Part of a small language model's weights.
Size: width 512, 8 heads of 64 (2 for keys and values), vocabulary 16384, 34.6M parameters.
Architecture: RMSNorm before each block, no biases in attention or MLP.
Training: a variant of Muon for these matrices, 443M tokens, 6763 steps.
Each number is 128 + 32 x the weight over its row's rms, rounded and kept within 0 to 255. Layers, rows and columns count from 0. Numbers have three digits each. The size before them is the row's rms in percent of the matrix's.

# layer 4 attention value, 128x512, rms 0.0805, rows 64-74, columns 0-127
099:132117144135089160127132135181097107103188185116093104081081123152155058117140095183142089191137075214175121142117126130087212141136130088072131140113119155045126146130126127159148112125093143150170156149189136149108134144161113109138164137187147181122139162225160166148142086120076104137183121146102118102177113179088133186139156151112118127123142127132166183194157185113196097172090
104:114097109151143155157126105168142149136044147146103094123120111116168108180099157103164118120145110148127143147115113115134159044133103146066149133132181069192116124145143149145136113097133104122132148067140118108105107129146115144109170233155092100114112111115111152128105129124140113096133157167098103117117134119127176161142205132130067139098162104107141161187150118162131115133144
097:128117191162155092114105201047189172166167145111149209129186106152137124130150121110074100116083172128126201122190094125084119119148146135144106079113171141143158177132113121112105109105113127134157114126142152109179136100141090161155081117211122110145089134134147122107125112110133135073171131068171145153128192154138131117175218110166129126132094120137146188110136111152168119196136
103:181133149138096136127121082166181168104141196120091145088188101197119132151130071156075099136127148154064209159099153126150139097124101139147122126097082096104136112100127113123171111134143138107145089142134132157136105116166114187147146123186150135174126138146171111187147181112110127154178098117123161119130071132134169163111156136142130159104106072084191112126177138219098080166129
102:157090148179098099118098177146061184126131102148114120095168113144154162165098167126149162120130135104127125186113206147095117086117106126124117090107158112099083112178133164125142105153149118133132077162108138128086147159156094136112069163177118054141109109149102151142077133133153189146144149090117150152134099117110098125102111173060116033137082140157157095133124174136139228083142
104:128139162114132102065179107168127102151161106131101093164189120134151098156122112134156173161157115114101104161091132106157194169117106147082144167098130110122138127114152091124098120106156128123183171104161101142168153157182150163120111101173129134145143117131009098150154160171124181131127120121117112125149102145193134110054184108158096162185122112168148177135084098087074119127125
104:114130166121124191148055073035154133123022147131137146116153133106108122185080127105079109151132112121135112150166168092189131112182164083138181076144140111114137136175068107091148108153063108146154092134085174107152126125148112227077114151098160082124096061088118147121192162082127149141069160118144104129142128123089098055168118153137112090144101118117154072127103160149110116107137
098:135159136167139130073137205175123136137094130093143179084183122077156062091118102108104127115105164115117164177100149146085128097101167149134154152171121108154161163148133094166107135164139109099138100130184094115112131154118150156181143098131101141149103088111149102124148175168136131121179157153159118136127069103183160150112092103106106150092130125114125165113144157142114093124125
097:130115123109133150145158217110149114172097162141101049134111144080167204104122103155075116131101082084116146134107089116134130078181143139074147112110087146032134150138148145094097134114113131147072166146130110130097154089132181125051088121121133136119193142132146097094119136088108126144110091163106108157102152104091086101114160150116098129178115107107096069115193134087128171157151
096:094133143074111181159131166065114156138143098083152118132099122140107094095135147125158110096093147126118201151116101153124127093089161136116127123154120154166145091145081126092153143133130045145056148157083097088171115099158140130179177179137171082132084182167152084142137120159107151138093115187141143173147167156101090121084111134145084112081048149144128184119167141101109166124102
100:103120089123098117112136131183117157098079116099188126160103141088133139102184165146141130120095120148165146115157100179177078159119138124184152099122105085085141113134147096110060111137067163074158113092128109099122145125117105108089164157149067150156179140150178138101134077136111128151168153145158106094133125081162166129105061168118144124169151095045142108090124104142126108138140
# layer 4 attention output (transposed), 512x512, rms 0.0561, rows 256-265,320-329,384-393,448-457, columns 0-127
104:112093087142163131126163141110156127106128102117196203142159170132093154123131111053065167041117181140019108106137125128167105128089090175136109125124137105134113082183105090136135112156153179066102115132100129107141106186143134145109127160063161081150178123112147151184143142149111155096077187182073147140131096146120091116122161083161136156141164122134093129080125116152120174125125
113:113119127019168129111166172080127075150132105176134130131178173154151130115172071179052103100108124092117168067108184131121061199139134082175129124103130173086141138131130107111103155143151126146144134172137119119132121137165136119146074044098124123093161121108105112118093137116121135118107172131147153128174141199122165100173080137156130089164185147143134111127138093077108081124103
111:163155112131135103127091124189059089071117171056110107087074135113153135139121109158120141130125135128103115094092181144161126121095097137176093077127086134107107147128099122098146095171144139157104102124080060161105111149140155062123138151097103134105203150129071117130111170149138143210073115126095114087138112083118094156121034135143140187160176140116076136129146145109094135100097
112:127104145102205174140162130144109126115123057154127082145087121083139170098125158132102150097137126134156060089117129173050162097107196113158164129091143141127062131169109091114142130127140126198100122133104145068086147141168154092128035122129080129137146109144098131063169104143103099126109160119147146138165146107138176111156140093117133142159125141088110137090112163072187150094102
117:091194103146076142101111115109157117126091213069122116111096138133077107130157103173137093187105143077133108092142126100166125133158161161144119152111135105149183126040129118147115077122127070148161177149134144177137104124128124145096178176106146105125140160058161140169177117141102056168136116207158128108140087081113140153097162096126118148145128086107116128131141090143144028181116
117:144131146133120156165079112094161120078100138125093138059070107135107097116117132179157077106142127105232189075178131199097119119124193134128131135135127180108114156138116144144100118120105099088061157105121080095105164102128097100143125134112119078129059131126159139106127095107145103091154092157085144142081146142076176172114072156144134155120122133119075076133135132130147161121126
111:102081141101090112139146158131127111156200127115149140099125144148148100099195089165205120156115113165104110117123128181113107089110112088100099127128119141169071180095178147111112144135141122103122110174157161157108100085102157088221129054126112169095145123122143144125092168188116163124141063109171089117086146178122133173143142116097153157177181129102127175146157104156182168177134
120:179114148118149132146121081070157177146177058179131094121129093163108134142120141141152154135101118105091088093181106101151094125136139096119137090118147159133103123169098147077108127144175105111175101113116090197120164113120146118089080130157152138096136205113115063101125108112153162139092086124103185082147191176128134135104169140131180107135119122122078127128089083144132156084113
118:129134098158097144152101104132119130122122169101134129113133130197162066148154180128136097149161115101117162137149185162141148180065097050205093121133109169187104062118063101120145117125121194136182175077125117135154133177148087115195158083153162107129044165175124150097167126114181110165157155095113097127086124185165181162166115135101140118132124160168156168133095086141129090119122
105:174120101137128058143140140174163125139143192160144162145139169125111150140116131193153194134082102153129077164042178085159145161119103148106165080133146084120102146083126147180146143107086162117197134133089140139139133128087166144101050104102107157193150141095099129162130115088217072117168132112160096138136104128140112124181107110111171106164118119038146105103096135116160081081125
105:146102119157072113127125167136147126148150131160126124097167056074147119107125151143113133157173113150110124092191178067121133124152104091083091098114129155133161136125168169165156141135113098166116147150118111093158158108078195119081099075155152118112116144140147152082056123107146089107073136107139107171125115183147115191105111154073189116112132091103207193118162091133183116069152
100:123088102165137136108161075157074108138153136116078121060147168123095093157064147094177117096127163186095092133114123041144115118076085103140158177112080154139124129157114135119141115092143125165117120136147142137139105158093112091120117214135169118156132142112151130103084177123156165143126087106131091103096157094100076158097176149119110181116083103137125111157165110083190125117098
095:061062093095098121218162137114149126173149134140068134129089100151099120131132098098161067167181096135195131140116120099081145098198130140126129171187142162081145189054106067197137122102154172115137195114174154190173162172143145128127087110165135129130131153076147119140092114075144159177152124107110141088113155149093147083173140129129158163137154096171178143127098107084144130138143
100:125137175094091051125113089126094154144092125134143109148135090095171144154133139111139165154130119135155136158152133094154138145179067132122115073118130139151152110081197148136075134135182134086167158098089091092136165163131135121159171165104166083109085142120145174135142105152121183154144170108064130110100105129167135116119121150140100122120155149152129147124120226185160083095110
109:078129134108229191094167139163121121135162075192141130154153123140067163130140188108143072093089058136166072122156114219091168166113112139175126079124144145141130104137093134122145135137134105124132092141086131098101138135141125112150053101141136115108119150117106111121152177140185161111154133127130181165130121135119156127143134150148124125159144103115118132114097085104103199095114
116:098121101108177148115116098099113128204094075143142123133115162058114170143096079169153122128128136112148132194073141126160111106146098155125129079085114142157061140054158141117147130129122107167137168144139106151110212152102083171105127129150144152122169119134119137128151056151135153148138114123145115162154137114120131092152143156074136159120115119147144124143121129099113074144182
103:124125165121147138145125148153091132099163128058103112166052108129166106152090122139084080133094134135135106122135128064140110147136143158174139139094121174120167120114057071078107121157160156208111177127108078143153155159184126185042183179115126109100083141075121168116165119128065134159121192174127139044138138123103085145180141115121153109147122100152063110141125149108103110079136
103:160133135122133075113108154135117077130128151137114151129053123141073088182096081130140132070169150090147076142101123137120175098156176094085120095114109101114149123099126134114170126164068106146123140183135126121114103128181111124141146113094104134110065130084114114108079169136142139117133153132094079127098098110046118122091098094098153120165132178132081117098149141092113129177150
108:080144150092129116112095149063140143090187132143093103159126092114137129093158131110125117069121119113185107158116154148109175135204186109065118167173104071092149106129198105140147114064134114096077092140133118129132089136099172152105173129176094154112122123150137129185140150131173251154144077140154143135094117068122088110096074119128190112160152134108157098081181146180113127107142
114:138125142110071126113090149116165112105114098130103121118164137112134145154140117090092140142130133153150181116114098084138101078173114095129141098085105106140077104170168062124113078124143119151125127150107112051149099165116118120155150090097139069145137128168157163143146147195111126144128107156111151181149160097131146141144140146128116159147157080131113184173118098053105129144144
105:084158184161137155154107110124088135145127133093091123166111156115110125190178051114162068162160133094201107104127101111108129094133200156103188141117096151110173179134101121116078134126123098160181164123156156129178123060119177076139109176125127189092143162125091095103164076134109109180161119101151151139157135073121130131085136112201145115186119141156128123120109094078077099100194
092:086173137135088181146147129148166171107128092143098171133169046148102142103121136154105180139102142108048116166093104155118175111183164192130125126142102089116099196137111101105089103195121136091113150188141140151155117085103096131125136119155138135095127105119135107155137125116105132097109108155146140128118076121148132081136105131065173125164163079102110117138140090129141116108121
104:115118110088103077099146172119170118109157100192118187127125123089127121121138108136175134093152143126197178125090144160182133184133129153101195130064060164130149079109133159085119142097139126115168061141161137081085103119077087165136115150109151119156110131145110101087119137152119142034122138182155169212150119184171195185132144145118135115104061107102161114140125155182118133147088
094:179077147126127132111138176128166160178120099125101134120106113129114132139151183165153090136091143146117128113141128085134092120132135109142072163178105131141133106134123083175124099109095113139097144145149067092106167166138100142148160135101115116124139116098109064146106167125081119057149067146175127158109130132129127102129086221124116151178129115178138102110139121076089165220126
097:146113137174111105100111095138122152111133089155158133170132122126189110130142125152077139099147126193124180152132137155116153113142096144159113140088160172155094086208098107145143093115095153099149139149101155096115147142123171090122179106125105153118180106170145128091127126121133162139096165081075168152143175132143129128157097096113139123136132150158151138201161100165139128122167
101:136098116130164097094174141179146162085138128188187075179098095185098143056148191080126162131106113134046135101072067040089136149175144142161143137162163087190139100210145158169157105182135107132098093149121196114101087089126102151114139131049099209100148142132145114134119140132122102151099177111124158095129090090125160114163136079106114100097114160109183141075129090168130127089081
106:150186096115161122073136118141150103085088088146126161091175121129087144138132161063093171057158081145153136163077142098132180153104110145156132146146112116102207091072131168150117113136143145081129144152152113117091130176170139076130076127132142138103128104190116111168131074140135137101132145111108158184176117124189098109137110132176145116141156130118167093146120120085142102095129
100:134142169109143155153085122134102085160122106115137073114113208061164203102150129138084140187147070193120144116133161134111112184162111164170153180132157139157163124114187126148081117067150117121044137069128129075133152069135069156074083161126127106124116134115124209129151100096113166130102101084142125155158093113133171092127069106183115174132068096131200125139159141164139129121039
094:146155109118102126145148119165112175143126148115140087148192165137094134143111076114195204186099161075102151104081090068198124125153139150084084105133176071181136170140167111141089099176114109120093163116118122186141090162091138163080108120088130159169139125085113082162122138134058102139091129102120112099100150154125115163132116170131089095177141157109169101089047112125162153184141
097:117111135117197153165135141130018138146133108065132127100157139085139138148122210095108069135139130131134163090166141104130122145134171145163076135120196194095148113114047082114120144141136142069090176127177093137093171181119111154120147119179084112082139130095148089134100116094060150192136127126153101062149142120044150098117142157143096146171180114186081085130074153144122141179141
094:160169146105108108139075118083176101131056125128104105097089103141157155084083135176163125143065086095123109165100139185118112126167163104169082153125133102180087125119145152058162138140161138118153115143138138195078144124147070149170125127201076139114113135107137108124113125120127182127179063133223114139109180101152160112149099168061085113101081144140069093194073112156065087165135
120:139127150218098106133092127143122170152165128117134106147066091096132127085141142125166120167122128160181099174144111191173179142109129144100104106163145114149148146148178181152179141078121209105102106096122130118083166162088145106121142180124103110160139147172121121145175120157158176126185099114092134142096174134118121164120133063117145154086089171110162138134114199155132188117140
097:194192147116118184110138129138152091134109114183137056115184165148119096146137200140127100190127104154091127186172108142135149094120152109105084176114185146153138085213173155146112123090113124132121115175148172126113157070132126153157131116157158136107099111128201164116125115085159092097136153103111116135109171108160124082076108142126167051108088132102059114102113108117151102093159
111:070120150172102093161108117157127086112130188118112148110153126157071060141167099125160075138095121068123154171109161164186146161111042119114154157108138145142141175126150179099094147164135118114143136148175124142160088070069107076117172095116191113157138098106114145159081106070147133111126098156131098131125176166077086092088148138154156088114152130138125080142101102143095165126131
106:143103114085082110138136150153103142117127100109147108166130106141164137115074074109153095136189190147076154099127136134162091127165133098082174125172084075138090111167147156105167140109102186082114079096134100163150180147132087132147065097166088114132065085161125131115126116144110144082129101084182069140154158141169133127146114144143156190129132134115102111142119193088114077081165
096:127149110093113093142198102133112076145154159166109108150161148107144126152117175104116086077169144146093073135132115113126095119142128085103092137114110079113179070104150106094132134108143164113178119137112125132180054165118205135145140139185072148093142135141124139166119199078082159137137119148164098141143148139172045133160154110146132092128123114088108207138109134115090138176125
101:145172123129214090152167109151132091151105102120102139099168140125135161118131139158128184161139164042173122110167109155140185147101173126116113162149132116134124122104098126135142111119146135132105098056120131120089095119097116173082111168085122102135074221124130148130102106092119124114061138138118101122152113113091137098082132112106087132086027130153106121114133096128032081101122
100:078136082116137106173130189182152135114114173093142182120163139146159121135120132160145119168163157162138204148121113128156085143116118134156198144127091154126162057143115080149132114092146178105112136134104153051139085135066157097123106114137157080119144084182143144130168096137118111126182153145099109148115086130126107161219150163130079154122197111123157099128098151101097097088129
098:100068114146137129122162146152164121172149149119166181162087144094100135139129122098135112130114132154138114094162100112073097084158157161089131147116098111130138191140103099114078133171070129138104073140074147145099131094185103119081123145110070112115150147104099117111137119158128131131113147159150153086134167115105148077118171108145141216054050127091089102178137145151112151146096
097:089122140179061145132149041068162132124094112117101144119072116165145069144108083152131107112142094123157090107147119164070168124138150137131071189114126096147219117125129147129124129140141106161107088144115149171118152079164123153163116136112148126141106084155124144106166144113131158106120156099184194108112113143120173160030103105076159119094108168163182135110199068160128150098104